Part of a small language model's weights.
Size: 14 layers, width 192, 6 heads of 64, MLP 768 tanh GELU, vocabulary 833, 8.57M parameters.
Training: a variant of Adam for these matrices, 8176 steps.
Each number is 200 + 30 x the weight over its row's rms, rounded and kept within 0 to 999. Layers, rows and columns count from 0. The size before them is the row's rms in percent of the matrix's.

# layer 7 MLP up, 768x192, rms 0.102, rows 425-497, columns 48-95
099,191,189,198,210,162,206,202,161,193,211,223,229,200,216,173,230,205,213,183,245,232,190,148,280,210,193,218,150,206,237,172,211,178,176,280,201,171,210,171,186,159,195,261,212,206,260,169,152
083,197,213,178,204,162,224,222,177,241,186,242,221,235,196,243,240,196,255,212,153,200,184,244,150,205,161,179,185,194,203,209,198,210,203,168,223,201,152,180,232,155,223,166,189,246,271,198,208
092,235,196,309,205,200,203,227,220,190,212,185,234,211,177,211,182,194,122,161,208,196,207,189,178,241,250,191,147,194,207,187,210,188,211,188,217,171,189,208,230,196,239,176,208,196,235,261,186
107,188,244,176,212,222,150,226,176,208,223,199,208,171,192,263,172,224,200,183,154,208,218,189,207,174,199,196,141,239,191,233,226,194,148,229,228,159,176,279,219,251,211,215,197,195,230,234,240
104,187,229,232,208,162,175,220,182,242,218,218,212,199,193,216,239,203,166,162,228,253,152,222,157,167,219,206,197,141,179,190,155,156,195,220,187,226,202,185,200,229,224,198,232,213,194,136,215
118,187,189,194,191,182,223,207,205,224,219,189,178,155,225,275,219,185,193,207,219,286,180,224,203,152,243,220,147,214,230,220,217,173,236,251,170,244,193,184,217,247,205,237,181,166,212,220,202
109,210,200,185,204,221,186,171,223,221,175,222,196,173,195,230,198,227,151,185,161,235,168,259,209,187,248,216,218,198,152,191,184,200,162,171,231,179,207,245,214,211,170,264,245,216,144,228,246
104,204,208,209,210,186,200,208,157,235,212,252,198,160,186,175,233,196,255,203,192,205,244,240,211,227,200,213,172,212,174,144,150,189,190,189,158,187,246,209,216,192,216,220,198,192,243,175,142
102,211,164,229,228,182,226,209,194,229,205,196,228,181,224,171,225,166,160,214,186,223,228,220,242,259,226,220,184,209,241,113,214,231,236,237,176,156,203,197,201,179,186,187,236,208,176,225,173
099,111,195,204,240,233,158,141,193,200,246,241,171,200,180,221,216,194,187,239,217,227,187,160,251,232,184,211,161,164,218,175,209,230,191,195,219,206,213,176,260,182,197,230,169,262,201,179,175
111,241,172,223,211,175,236,225,123,196,197,237,154,172,238,299,198,221,205,188,217,256,237,250,223,199,207,230,177,151,233,171,230,198,187,201,167,170,218,206,251,228,143,211,187,229,222,258,223
097,187,242,164,227,187,195,293,190,276,183,237,205,158,206,177,232,226,183,241,201,205,197,185,237,250,199,288,195,199,158,216,189,225,184,196,189,164,187,165,216,211,186,270,191,238,213,193,173
103,231,197,194,203,166,179,266,192,221,198,215,203,185,218,232,190,237,160,182,247,194,181,205,227,260,218,239,160,186,209,174,176,247,224,195,223,262,174,219,230,200,159,228,186,210,178,243,227
098,199,193,203,245,207,234,254,172,182,199,174,186,233,215,200,230,195,201,198,221,197,220,192,169,200,233,258,186,201,199,166,206,190,236,173,186,242,183,211,273,162,188,196,204,209,190,240,244
081,205,232,127,196,179,223,275,187,254,168,197,170,169,221,186,183,169,218,271,185,225,203,167,224,174,206,232,174,209,199,219,194,191,193,242,219,207,139,278,208,236,216,204,171,169,221,154,189
115,157,267,258,275,215,187,216,166,195,229,215,234,236,221,198,186,247,160,187,271,206,245,216,252,238,242,230,151,176,189,169,174,204,162,188,218,226,231,209,138,201,179,173,198,187,175,200,233
096,225,192,194,228,201,176,187,186,196,198,177,171,167,220,219,228,207,218,169,204,141,174,230,224,288,161,214,176,195,191,173,150,199,173,225,159,165,214,160,264,266,199,149,242,237,223,234,123
106,156,179,190,219,177,209,176,160,157,215,255,224,185,191,262,216,273,168,213,167,226,237,222,229,234,230,211,214,265,176,215,196,195,208,271,232,239,234,216,253,192,169,246,197,244,201,233,167
109,208,183,232,245,163,176,226,228,248,170,213,232,242,208,256,215,174,217,162,219,240,158,227,162,217,238,212,193,219,201,164,247,206,207,177,193,189,201,183,230,191,207,154,225,204,221,174,194
101,181,200,249,245,172,231,211,205,224,204,203,200,189,231,208,227,211,223,176,223,210,143,222,190,163,235,214,174,211,258,187,210,152,187,225,188,249,144,170,226,196,167,215,232,190,166,196,192
103,194,234,243,234,140,162,196,101,183,173,217,207,178,214,170,223,206,190,183,214,205,260,177,210,189,139,194,177,197,205,208,201,167,173,240,205,194,200,203,182,229,231,148,221,236,207,208,174
105,201,213,210,203,162,222,197,184,188,161,235,209,140,269,224,174,229,164,223,193,213,209,218,221,253,213,206,212,230,187,210,203,168,120,230,180,163,215,181,194,237,184,203,235,207,200,163,213
113,204,197,278,180,222,235,227,185,234,226,224,211,170,206,232,225,228,166,176,198,233,242,221,228,176,191,223,197,193,218,195,198,131,224,252,235,211,233,235,193,247,230,198,232,226,205,216,155
113,181,228,301,203,211,176,184,200,205,200,225,195,202,173,223,162,280,230,180,251,245,203,235,193,188,227,203,141,178,197,218,182,215,185,173,162,212,237,230,200,224,116,162,221,210,170,204,178
076,169,207,158,173,196,204,230,230,221,192,225,192,219,236,217,218,214,194,197,175,237,238,185,155,195,193,230,171,198,257,198,197,206,161,192,180,193,194,253,201,207,187,190,164,213,204,179,209
104,182,237,217,200,195,223,202,223,262,187,224,213,235,232,181,202,220,181,177,202,186,274,203,232,191,217,213,157,203,212,129,204,193,211,270,173,260,217,174,196,221,215,195,202,214,169,193,188
108,181,182,181,269,200,222,157,211,172,273,212,195,213,187,264,190,213,178,168,189,270,167,204,192,236,198,247,192,182,170,182,181,197,157,203,205,223,212,238,160,211,183,248,251,213,191,166,202
089,193,216,207,228,224,200,150,197,195,182,202,186,201,187,236,220,178,187,158,190,169,197,200,147,265,176,215,192,200,194,133,180,187,179,194,208,223,216,148,165,167,218,167,241,189,195,211,211
099,154,222,239,179,173,207,203,152,214,214,212,164,184,187,238,210,250,204,187,174,221,232,183,205,153,186,201,106,198,191,188,177,163,168,256,156,242,206,195,278,223,170,212,211,236,215,196,184
106,190,208,213,201,129,200,209,173,225,243,248,256,193,234,256,219,227,208,202,218,223,178,213,192,223,199,215,172,270,176,186,206,173,194,230,209,259,232,226,189,246,265,182,184,222,226,176,212
106,216,200,230,214,183,224,186,191,192,210,190,213,231,223,179,210,176,209,150,203,226,197,189,193,198,237,194,141,239,207,149,168,207,186,153,205,180,179,233,134,218,218,193,179,220,226,138,182
093,141,217,190,235,226,193,245,203,248,236,215,165,146,172,220,188,177,207,210,222,194,172,215,180,219,196,244,216,176,128,171,197,143,201,226,185,241,198,211,220,235,119,236,262,233,216,260,188
102,196,209,187,211,191,253,230,145,242,193,207,235,186,254,230,195,228,222,157,228,193,234,252,194,198,188,226,126,204,191,187,209,242,192,225,225,216,180,234,162,265,193,182,188,262,189,148,220
109,254,167,174,256,184,247,197,167,213,212,213,189,144,201,235,207,187,169,178,193,243,177,202,221,232,208,245,173,210,224,158,237,221,201,185,242,168,199,209,190,200,174,223,198,208,142,231,174
098,250,183,202,225,209,242,178,214,204,207,218,175,186,208,216,185,252,203,260,177,253,252,210,201,180,170,158,179,270,166,151,260,188,193,218,220,211,202,206,164,216,169,212,216,250,134,222,203
104,208,207,246,190,225,183,228,220,186,224,233,243,172,199,219,189,251,205,188,247,281,156,233,204,228,268,203,126,194,222,204,176,193,173,205,200,201,253,202,211,206,187,204,213,203,187,238,213
106,255,272,235,183,202,207,236,190,180,199,235,213,171,210,209,197,235,198,187,241,210,220,186,173,190,214,180,202,256,164,216,243,166,195,259,203,164,213,220,171,210,225,189,190,194,202,147,226
104,183,217,202,184,199,190,209,181,213,195,216,229,182,210,237,163,267,266,187,187,205,224,196,174,194,188,202,200,226,179,224,241,228,128,214,234,228,215,212,205,211,232,172,178,182,133,139,239
093,205,182,210,179,157,217,209,170,213,159,205,190,215,199,235,182,213,166,186,257,182,162,168,219,224,241,259,210,206,175,246,228,218,189,243,194,202,235,215,259,155,170,180,222,156,211,159,238
102,177,237,192,238,188,239,209,227,190,182,212,184,219,192,240,167,216,217,232,242,184,253,237,179,193,205,250,173,175,172,178,153,212,178,206,201,223,178,173,268,241,181,199,184,217,168,156,245
083,238,212,208,196,198,215,209,182,262,163,239,215,229,248,183,204,193,242,232,211,228,223,194,203,229,244,182,196,252,190,248,169,131,211,213,187,213,254,210,204,203,187,204,218,219,214,167,158
102,142,234,207,236,215,212,167,139,167,213,218,213,193,209,192,191,202,174,188,197,223,189,172,217,219,181,249,156,187,177,127,206,198,191,208,244,178,209,194,152,195,208,223,157,253,217,174,208
093,197,202,145,192,161,224,302,227,206,201,229,203,190,217,230,178,231,173,188,205,238,228,188,225,206,209,288,216,201,146,203,165,186,171,217,196,215,197,200,223,184,191,246,220,200,188,186,171
103,187,231,212,207,173,213,183,198,248,228,215,172,182,187,243,223,215,228,186,178,223,199,190,243,186,204,237,162,184,233,156,215,204,146,205,153,189,198,193,155,238,216,211,227,186,144,151,208
115,241,254,175,207,103,217,249,218,234,199,280,229,165,249,195,182,260,244,188,191,225,220,194,215,223,203,224,191,270,229,158,181,137,181,186,182,198,245,190,182,251,163,214,202,226,184,193,225
098,168,265,182,239,185,211,154,191,197,169,201,245,197,153,214,191,226,157,172,169,222,197,225,155,258,187,236,211,157,173,188,185,200,203,222,168,192,171,228,217,206,220,155,256,168,217,251,256
104,187,179,224,252,191,240,247,181,171,225,233,238,171,156,227,170,202,246,170,235,206,207,244,219,226,177,231,179,180,173,244,208,178,209,189,212,204,205,181,204,194,208,163,225,216,169,212,190
106,212,171,216,238,196,229,164,225,237,273,197,204,242,237,241,198,177,216,174,221,282,169,260,174,150,237,221,198,224,267,211,219,171,208,185,216,228,217,216,222,153,194,193,217,205,145,172,213
086,151,225,252,195,239,185,195,161,194,274,200,173,169,189,199,165,236,189,201,163,156,169,192,178,180,205,206,180,208,159,158,234,195,173,177,241,228,195,149,198,202,253,184,231,193,189,168,220
107,236,200,202,223,193,264,259,226,250,207,221,216,174,252,189,222,217,217,212,181,232,207,197,200,182,209,258,177,230,216,216,199,142,184,216,232,260,261,209,149,209,243,211,176,208,182,194,201
092,181,238,188,180,210,174,208,230,213,180,201,228,194,226,247,186,249,197,198,219,196,157,179,185,195,216,167,206,173,159,214,222,174,209,193,185,234,173,212,207,177,207,252,179,160,208,176,255
097,177,221,242,236,152,236,156,116,236,167,221,263,203,151,208,219,220,253,208,173,180,214,228,164,208,190,215,177,191,219,240,224,188,194,201,183,176,216,203,190,242,186,145,216,210,225,215,168
100,212,179,210,240,199,248,235,188,243,233,195,244,172,184,184,218,160,148,193,237,229,177,242,187,182,189,175,190,195,163,195,191,161,126,229,206,227,196,168,197,206,162,215,254,205,150,206,193
102,140,211,257,205,157,168,206,188,205,222,249,257,194,171,197,229,254,207,185,180,215,183,202,269,244,288,237,204,249,170,215,186,165,183,245,160,203,246,196,210,245,116,202,172,244,188,239,211
109,192,222,195,206,199,196,167,195,236,259,278,223,133,251,209,231,235,197,167,170,232,242,187,220,241,188,225,181,218,242,177,249,188,122,229,195,226,197,218,148,207,153,206,180,230,208,178,146
094,149,148,195,204,216,198,214,218,221,171,214,222,205,211,185,245,159,198,179,174,187,227,165,196,243,203,198,216,196,207,218,175,110,199,254,126,184,198,211,269,189,191,220,236,177,203,179,196
095,167,169,265,226,206,193,204,164,212,210,227,207,224,227,209,196,180,242,214,196,223,196,191,164,170,192,221,206,251,204,192,169,158,254,206,226,208,260,180,188,242,243,204,185,260,222,206,183
102,227,222,176,262,204,191,243,200,200,251,236,247,196,181,219,195,248,241,202,188,200,138,213,182,217,175,227,183,216,136,152,195,171,225,214,197,197,216,180,187,146,168,219,220,231,159,215,198
097,171,206,211,238,219,254,230,188,194,201,232,266,260,192,204,159,228,217,212,191,203,212,203,184,192,138,203,199,195,204,157,276,201,237,195,173,106,231,235,186,249,205,199,239,215,124,177,178
106,189,189,165,193,136,195,190,200,213,252,232,202,214,217,230,212,264,159,180,228,207,175,189,209,216,234,206,202,213,155,167,144,164,226,224,171,253,236,235,208,201,128,214,224,236,233,188,217
095,208,171,199,191,196,174,202,164,219,196,224,228,215,252,187,193,193,172,201,234,183,227,187,272,190,231,220,169,224,195,212,183,223,209,217,195,193,233,123,211,215,199,173,213,260,184,171,170
090,170,203,158,214,201,211,254,151,219,187,229,196,166,227,270,251,175,213,186,165,204,192,182,197,194,185,246,222,190,167,192,189,220,213,209,214,252,184,211,179,175,203,228,237,222,255,166,182
083,170,196,160,212,232,199,181,151,211,145,251,228,224,248,201,191,216,199,214,202,199,253,183,202,178,161,246,170,264,180,196,184,163,241,177,145,178,203,222,199,250,185,238,198,266,163,215,162
108,185,171,231,200,152,184,179,196,205,191,244,172,157,213,214,232,222,228,143,200,265,135,178,196,220,200,232,168,205,159,233,182,189,217,207,196,182,258,197,236,195,169,214,174,248,234,194,186
112,171,188,255,217,200,238,217,209,204,257,189,200,160,184,224,234,206,224,217,237,177,208,197,175,167,219,244,168,204,232,202,220,192,172,261,193,232,204,229,152,191,244,212,205,178,194,204,151
101,145,206,191,168,149,200,130,191,215,211,199,208,205,216,229,187,227,228,168,252,236,166,194,175,163,208,162,225,188,130,232,241,217,164,239,246,175,184,218,225,225,165,231,226,179,273,163,220
108,195,211,225,275,188,234,174,211,206,238,242,255,229,205,218,195,206,224,196,161,199,195,177,225,249,191,227,196,193,214,173,170,195,205,191,187,145,177,180,240,181,186,260,252,246,212,164,151
110,208,164,238,165,163,247,198,221,213,226,195,216,199,187,250,225,273,205,202,261,265,186,261,216,176,196,207,193,238,136,216,213,205,151,250,240,212,239,198,197,207,199,222,182,267,163,201,212
104,164,169,248,208,148,233,175,152,155,224,240,245,258,207,201,206,173,212,211,175,206,271,231,209,175,231,169,160,242,176,210,231,173,192,204,203,200,232,165,235,207,191,181,251,192,205,231,158
104,217,174,244,235,191,221,259,198,245,186,199,243,227,187,199,191,194,200,195,169,241,156,300,172,216,209,186,235,214,202,204,128,123,189,217,215,186,235,169,182,213,229,178,229,221,153,235,201
114,219,221,224,185,195,237,193,219,191,185,202,234,235,188,268,241,209,195,168,200,256,224,191,189,200,237,245,148,201,159,161,182,205,211,212,215,250,184,217,207,278,205,203,226,236,203,205,240
096,237,215,202,195,220,192,288,197,207,168,198,202,191,243,207,174,221,199,288,230,214,160,168,266,164,261,214,166,192,218,236,202,194,185,194,199,221,206,167,214,209,186,235,192,210,167,189,191
107,204,160,229,186,175,155,194,131,196,234,208,184,199,201,193,212,194,165,236,245,242,191,258,175,195,276,179,182,230,165,215,234,179,171,195,157,222,178,172,211,162,115,212,210,210,196,258,180
# layer 7 MLP down (transposed), 768x192, rms 0.0984, rows 425-496, columns 48-95
114,201,176,204,173,255,196,151,176,216,181,144,194,187,272,228,198,176,160,207,176,201,243,206,213,200,211,210,219,182,161,178,238,205,171,172,227,205,190,178,204,159,130,161,179,209,218,247,209
081,164,227,198,202,174,193,211,200,189,202,217,226,173,206,210,192,235,174,201,226,168,203,130,221,177,170,241,220,192,237,231,161,156,171,175,194,173,196,150,169,211,229,152,184,134,180,239,213
093,128,206,230,142,203,242,193,192,196,172,234,152,179,187,209,233,283,200,214,238,164,187,215,217,154,140,228,191,146,172,176,211,204,244,216,226,194,221,223,151,182,264,165,148,163,197,202,210
112,222,244,223,226,184,184,157,237,253,177,208,213,122,188,223,180,215,208,215,241,215,197,240,225,203,185,115,144,212,145,191,204,232,185,196,190,197,241,199,200,167,221,204,176,225,136,240,251
105,232,156,234,202,169,199,267,240,157,177,237,191,207,150,214,153,180,189,202,224,255,222,174,196,181,130,198,192,201,113,195,216,168,212,213,171,211,244,225,228,184,172,139,204,223,203,224,248
114,167,189,221,241,230,195,183,220,130,213,219,145,210,230,208,171,247,218,185,210,165,185,194,191,189,193,159,185,212,213,205,212,179,193,210,129,180,172,184,151,217,224,157,152,240,222,177,155
114,176,190,155,236,166,182,193,163,165,178,198,174,185,205,200,190,176,224,199,213,196,199,173,200,224,209,184,186,214,207,217,215,174,197,164,228,232,172,206,165,166,215,209,185,140,182,156,170
105,184,249,215,183,230,176,218,180,210,205,272,223,280,231,176,244,183,234,231,235,244,209,242,218,224,180,208,199,206,196,194,215,197,202,215,189,162,195,146,205,206,199,126,213,208,159,237,227
096,202,207,189,175,149,184,188,164,235,275,192,216,172,185,161,198,169,188,180,175,216,194,198,169,193,193,214,174,182,223,283,135,203,208,225,197,177,210,190,224,197,268,189,90,189,214,196,224
108,153,245,152,217,213,243,160,184,203,224,208,209,170,202,243,217,122,231,191,236,250,221,172,232,183,158,189,172,239,247,223,162,185,203,153,166,189,249,161,187,192,260,178,216,181,215,239,220
116,234,172,187,178,203,169,160,190,226,210,231,207,205,206,207,207,207,183,181,205,170,190,191,154,226,218,209,224,203,174,215,265,203,221,210,228,230,200,150,192,154,232,196,152,156,194,218,124
097,199,203,152,198,194,225,144,163,195,183,217,200,236,225,240,156,163,168,190,197,217,159,267,184,197,202,131,204,148,160,262,210,163,184,219,221,180,215,205,211,177,212,167,241,225,126,208,133
106,163,202,135,197,165,195,189,173,180,187,169,222,265,203,185,178,202,244,181,175,210,233,212,160,167,110,142,174,190,214,175,200,176,197,201,201,192,160,241,188,240,307,209,235,228,194,159,178
097,185,194,191,231,208,157,217,198,219,207,187,162,182,163,267,237,209,144,233,210,205,206,168,215,203,240,202,254,267,184,189,232,195,224,206,277,224,217,217,178,204,169,172,250,153,260,237,182
083,202,245,233,209,172,203,215,239,203,214,174,215,224,242,198,253,161,181,138,219,205,239,198,235,181,177,176,219,182,185,202,186,188,216,140,175,204,245,180,226,221,226,204,244,171,216,254,198
106,233,200,162,241,183,132,143,186,176,127,213,147,228,169,197,233,171,148,230,231,182,164,265,195,201,171,216,185,230,191,236,230,158,203,162,207,158,211,206,210,195,185,210,197,232,220,203,75
090,207,163,230,208,199,151,179,159,211,182,186,176,235,240,212,184,245,175,184,163,211,126,213,233,216,230,194,204,211,211,203,224,218,191,131,232,165,199,224,138,180,209,184,184,196,174,149,176
110,169,233,140,212,279,263,240,222,213,152,211,252,206,160,237,181,218,210,238,190,184,186,232,195,195,196,194,204,199,216,175,188,183,238,188,182,212,197,203,189,252,225,150,183,224,192,227,228
115,252,195,222,209,198,200,186,173,164,256,204,196,204,182,220,185,222,168,215,223,158,200,254,224,234,172,192,184,188,174,219,232,207,213,209,161,204,226,190,252,219,182,207,161,216,214,181,207
107,193,220,181,213,181,145,145,219,166,203,199,217,200,233,214,218,148,210,215,217,218,248,146,170,213,190,172,190,161,223,228,192,193,206,197,198,197,202,190,166,245,218,182,177,182,215,236,188
100,218,171,192,139,222,162,169,188,193,224,196,120,216,157,133,204,139,155,268,255,207,166,216,212,207,218,200,235,177,222,199,226,147,207,174,225,203,198,176,232,189,189,202,236,188,197,190,195
111,230,192,201,186,183,224,170,218,183,204,161,151,229,216,122,218,188,162,231,153,183,169,228,242,230,177,168,227,249,199,177,180,244,158,213,239,217,169,218,223,243,216,180,205,238,163,194,220
120,178,166,136,190,200,179,194,179,178,183,195,232,249,226,224,188,192,190,148,179,171,259,218,152,199,243,127,198,225,199,215,238,224,156,146,204,218,249,217,260,199,174,190,256,226,201,225,162
108,210,240,214,177,208,209,188,245,228,202,225,130,201,261,156,214,214,142,160,160,193,252,255,237,241,168,167,224,219,180,186,220,176,182,188,207,242,264,200,267,172,254,210,270,213,231,230,208
084,229,205,263,204,142,236,214,261,241,207,179,136,178,134,219,229,158,208,187,171,149,135,196,229,211,217,163,254,171,199,191,191,195,159,148,195,177,191,178,226,217,214,181,233,208,157,210,252
114,167,189,219,192,194,240,198,190,157,180,184,185,132,141,249,188,213,225,171,194,170,249,204,215,199,193,171,190,202,220,207,189,187,215,173,189,228,197,169,181,170,212,232,176,258,202,241,235
105,197,150,129,171,161,182,192,224,218,198,171,242,200,223,195,192,184,163,172,204,201,220,215,169,213,198,127,195,191,182,216,184,221,262,188,176,265,212,198,239,199,206,166,211,166,299,199,188
084,177,202,231,222,121,238,249,185,196,226,257,174,206,244,160,193,201,185,241,241,259,177,227,238,192,198,249,163,186,179,175,171,164,215,242,219,148,173,200,155,196,188,209,226,204,162,208,177
097,213,229,183,213,205,152,186,192,201,161,166,198,167,260,255,191,161,220,163,142,276,197,212,196,217,191,207,200,179,166,219,183,243,212,172,192,228,245,212,228,189,221,189,163,216,193,216,240
102,148,202,196,236,181,219,196,159,167,151,229,183,186,192,191,218,119,176,227,187,227,180,211,217,225,210,193,178,192,194,205,249,170,190,226,162,225,208,168,203,215,245,211,224,185,187,240,208
110,192,158,246,207,183,220,188,201,173,228,201,232,227,219,189,220,213,173,219,215,199,191,223,180,214,170,221,181,216,185,203,226,206,195,231,156,182,280,190,186,191,175,208,222,186,182,212,178
092,217,193,164,219,165,147,220,187,161,224,230,187,205,225,272,186,183,242,199,196,197,179,186,241,232,247,192,250,181,190,256,192,176,231,228,189,216,181,233,161,235,213,168,232,159,207,208,202
095,218,196,214,156,222,244,237,150,187,163,156,232,212,214,183,192,187,266,240,216,234,220,193,222,193,224,193,191,209,187,212,216,200,251,202,204,156,219,160,179,150,216,215,214,229,225,225,231
106,193,212,222,226,172,169,191,191,227,223,191,220,261,198,194,241,198,191,233,202,225,217,191,179,198,158,136,235,155,187,199,209,218,198,198,190,171,163,207,194,191,218,179,270,196,181,276,194
100,179,169,202,189,214,203,239,199,171,174,213,144,185,201,215,176,219,210,206,238,216,207,203,241,214,163,206,198,229,198,222,201,221,172,175,196,147,192,172,178,141,198,214,232,237,222,199,218
094,189,196,178,262,183,138,215,209,184,180,243,200,196,245,228,207,217,220,212,240,236,195,238,195,216,192,195,200,187,229,251,137,194,176,189,162,208,177,187,209,172,214,176,240,196,224,220,212
106,151,206,225,254,153,269,226,220,236,237,176,185,195,223,201,198,164,184,214,207,230,170,188,248,218,174,199,216,193,220,233,214,201,226,198,150,267,181,189,209,242,194,184,190,187,228,200,216
104,199,196,206,216,158,203,210,198,209,114,233,201,207,189,223,192,175,187,202,182,177,240,193,162,257,135,200,159,186,219,240,216,173,253,226,216,191,189,214,178,153,244,147,138,188,190,181,253
089,209,211,226,192,207,144,241,126,243,182,177,189,233,196,256,212,232,204,174,217,219,158,233,234,189,247,214,203,158,226,169,214,176,184,181,190,206,200,184,195,226,211,192,203,198,177,196,127
105,231,174,224,237,185,216,202,227,205,157,247,200,200,251,189,172,179,226,205,113,239,158,214,224,228,162,202,252,185,154,188,175,172,191,169,218,150,250,228,178,248,184,156,211,185,234,161,246
084,209,208,275,178,166,176,182,230,217,232,162,169,160,151,203,246,214,170,143,208,161,143,213,191,263,237,204,167,175,188,175,161,270,237,164,184,154,252,209,224,197,162,173,223,221,198,203,186
096,162,165,234,234,201,211,270,246,179,160,190,151,179,171,194,231,156,185,247,180,170,208,199,161,219,243,157,167,214,234,269,171,222,171,165,159,182,187,200,195,208,210,200,221,236,159,225,141
094,233,223,224,231,198,194,165,204,206,174,163,243,197,195,159,177,212,142,213,196,176,212,174,224,184,195,234,212,174,179,170,166,202,235,152,224,291,277,225,192,171,190,244,139,188,246,141,175
109,169,182,204,197,215,191,189,189,229,187,244,225,199,243,201,176,201,270,222,253,218,178,221,160,193,219,179,125,200,222,173,173,168,227,180,211,223,210,201,151,181,208,192,210,224,181,269,212
118,205,173,184,167,265,181,220,172,157,165,154,206,214,226,158,248,202,199,214,222,228,184,193,163,241,179,230,247,182,228,202,181,215,211,129,210,283,149,171,201,192,147,182,192,222,214,195,184
097,200,161,196,165,200,165,197,155,196,211,240,185,240,188,169,187,202,199,158,192,258,221,153,177,226,193,181,240,255,215,189,169,225,162,214,189,198,203,196,180,238,212,245,200,244,192,231,168
106,154,173,228,182,235,195,174,162,163,189,213,224,212,223,255,211,176,251,201,215,186,168,129,157,171,234,198,236,224,162,218,143,177,211,190,249,234,183,192,194,160,201,235,208,168,245,181,166
103,206,216,223,164,189,190,238,211,205,260,253,182,153,181,238,190,183,189,253,206,258,185,165,227,215,229,261,239,218,137,185,193,182,176,178,254,166,200,181,117,135,173,192,228,174,200,241,196
086,191,211,204,170,174,236,229,264,198,183,141,240,180,178,224,234,150,188,178,230,229,244,174,241,169,261,170,204,216,220,223,200,176,214,224,189,216,177,208,193,201,229,185,161,185,229,202,189
101,213,220,242,183,159,192,170,175,206,168,201,258,227,206,248,232,179,224,218,112,215,195,211,166,174,173,184,173,156,222,196,189,166,222,188,144,249,208,234,232,225,190,195,260,215,273,234,171
078,202,180,241,184,217,215,213,156,127,144,260,217,244,183,164,235,210,270,248,205,210,221,170,175,183,184,168,204,230,224,191,190,219,212,208,212,174,222,190,137,249,217,146,192,193,192,207,213
102,160,180,199,222,222,169,156,221,207,179,172,208,208,149,180,174,191,162,225,169,134,140,198,183,178,230,172,186,240,219,194,206,214,176,236,191,182,220,284,212,169,235,205,224,215,210,218,145
103,157,217,224,175,224,203,242,193,207,247,234,196,193,193,176,235,125,163,187,185,225,270,220,213,213,185,168,156,203,185,206,238,159,196,227,191,177,221,231,209,175,190,202,236,221,182,254,212
094,177,203,197,232,244,225,198,181,179,184,249,208,203,186,187,222,156,151,245,164,268,202,235,207,200,165,236,193,205,232,204,137,184,207,200,286,195,194,186,142,159,188,199,194,191,253,232,218
113,217,242,218,236,147,186,213,165,173,228,185,195,200,176,180,219,180,217,159,212,169,216,203,160,214,215,159,182,208,191,225,201,218,236,186,203,227,186,183,201,196,169,199,176,235,165,134,179
086,210,189,210,168,183,187,235,224,155,160,234,197,191,180,177,127,180,203,193,200,230,166,211,253,191,156,187,198,177,168,223,202,188,167,202,240,193,228,222,212,210,183,242,193,182,197,191,210
096,194,221,213,203,206,196,223,177,195,213,184,237,190,272,214,188,208,212,216,196,168,214,221,235,197,185,256,204,204,254,187,168,216,208,168,243,204,218,182,225,170,209,223,180,176,237,211,199
106,243,238,192,237,194,179,156,210,233,170,169,177,194,196,172,186,180,180,184,228,178,201,169,188,179,240,196,236,209,237,235,208,215,180,193,152,207,197,206,239,207,187,223,202,220,181,199,183
091,215,159,236,219,263,147,198,219,195,227,238,214,162,239,188,265,164,171,200,183,189,241,156,249,199,210,190,188,207,204,223,173,188,209,197,168,287,197,165,277,193,218,212,207,242,190,234,180
105,143,241,219,213,226,173,217,228,213,239,183,152,146,207,170,197,208,152,204,239,169,205,222,154,208,224,167,202,183,209,186,215,137,221,212,190,220,182,256,241,161,254,200,189,156,194,227,202
092,220,180,193,238,208,186,187,187,220,212,206,223,225,201,213,138,146,193,223,157,228,254,201,210,205,173,223,230,223,197,148,187,206,176,202,227,157,180,190,215,162,235,130,203,196,237,202,195
098,227,209,220,235,198,167,148,213,217,173,138,253,226,184,213,198,191,199,242,236,159,255,220,175,137,155,254,176,209,202,218,236,244,174,210,192,219,215,172,203,230,204,188,182,194,177,211,195
086,239,136,274,228,181,252,246,229,203,194,171,197,207,165,174,166,193,189,216,162,202,200,165,240,199,248,166,211,182,173,232,184,216,212,208,229,251,197,220,218,197,168,174,181,173,228,214,228
122,266,193,205,197,192,230,220,209,224,259,180,189,208,215,166,180,238,198,214,206,158,166,169,253,199,257,213,180,205,180,176,224,222,179,210,177,276,160,144,184,247,187,174,170,191,161,196,237
125,248,219,195,218,194,173,233,182,233,199,246,211,254,236,199,185,162,191,165,184,245,246,188,168,207,171,228,173,159,200,152,200,204,197,216,262,218,200,209,241,173,132,190,193,165,211,224,243
102,215,238,200,252,257,208,193,209,242,189,230,194,197,180,246,154,144,187,166,188,216,214,244,197,240,206,224,252,212,202,174,164,149,204,231,198,214,211,212,224,161,206,210,230,202,184,181,228
106,215,239,174,166,216,240,201,241,189,188,165,222,226,207,154,209,183,198,160,231,132,206,253,153,247,197,211,165,236,133,182,223,221,177,164,200,192,208,209,251,208,153,175,197,159,188,201,173
104,194,187,185,192,199,176,201,169,214,175,206,262,182,163,177,177,213,112,217,140,172,196,142,182,224,173,233,178,198,183,215,184,235,185,179,208,144,178,200,197,243,233,191,160,238,242,203,194
106,237,213,169,217,184,195,204,143,252,203,181,249,220,245,202,232,194,249,249,212,180,212,205,194,252,179,195,154,230,192,209,224,171,258,206,193,209,201,219,152,188,242,161,209,166,145,197,192
102,197,197,218,211,182,193,281,169,225,200,183,170,202,198,146,145,189,206,155,224,201,199,181,213,190,139,164,197,193,214,192,236,219,197,230,212,243,171,215,158,158,195,191,211,177,212,242,239
120,229,213,252,225,202,265,174,225,221,163,215,211,213,165,176,183,142,227,158,191,229,186,200,140,220,218,189,171,232,187,114,165,236,208,180,237,236,215,200,229,210,225,255,234,168,304,171,232
102,228,206,155,211,215,200,215,199,199,212,249,231,202,233,178,195,183,169,242,143,225,238,198,174,207,248,217,210,171,244,199,198,199,187,174,209,161,198,156,172,255,216,191,170,154,242,217,243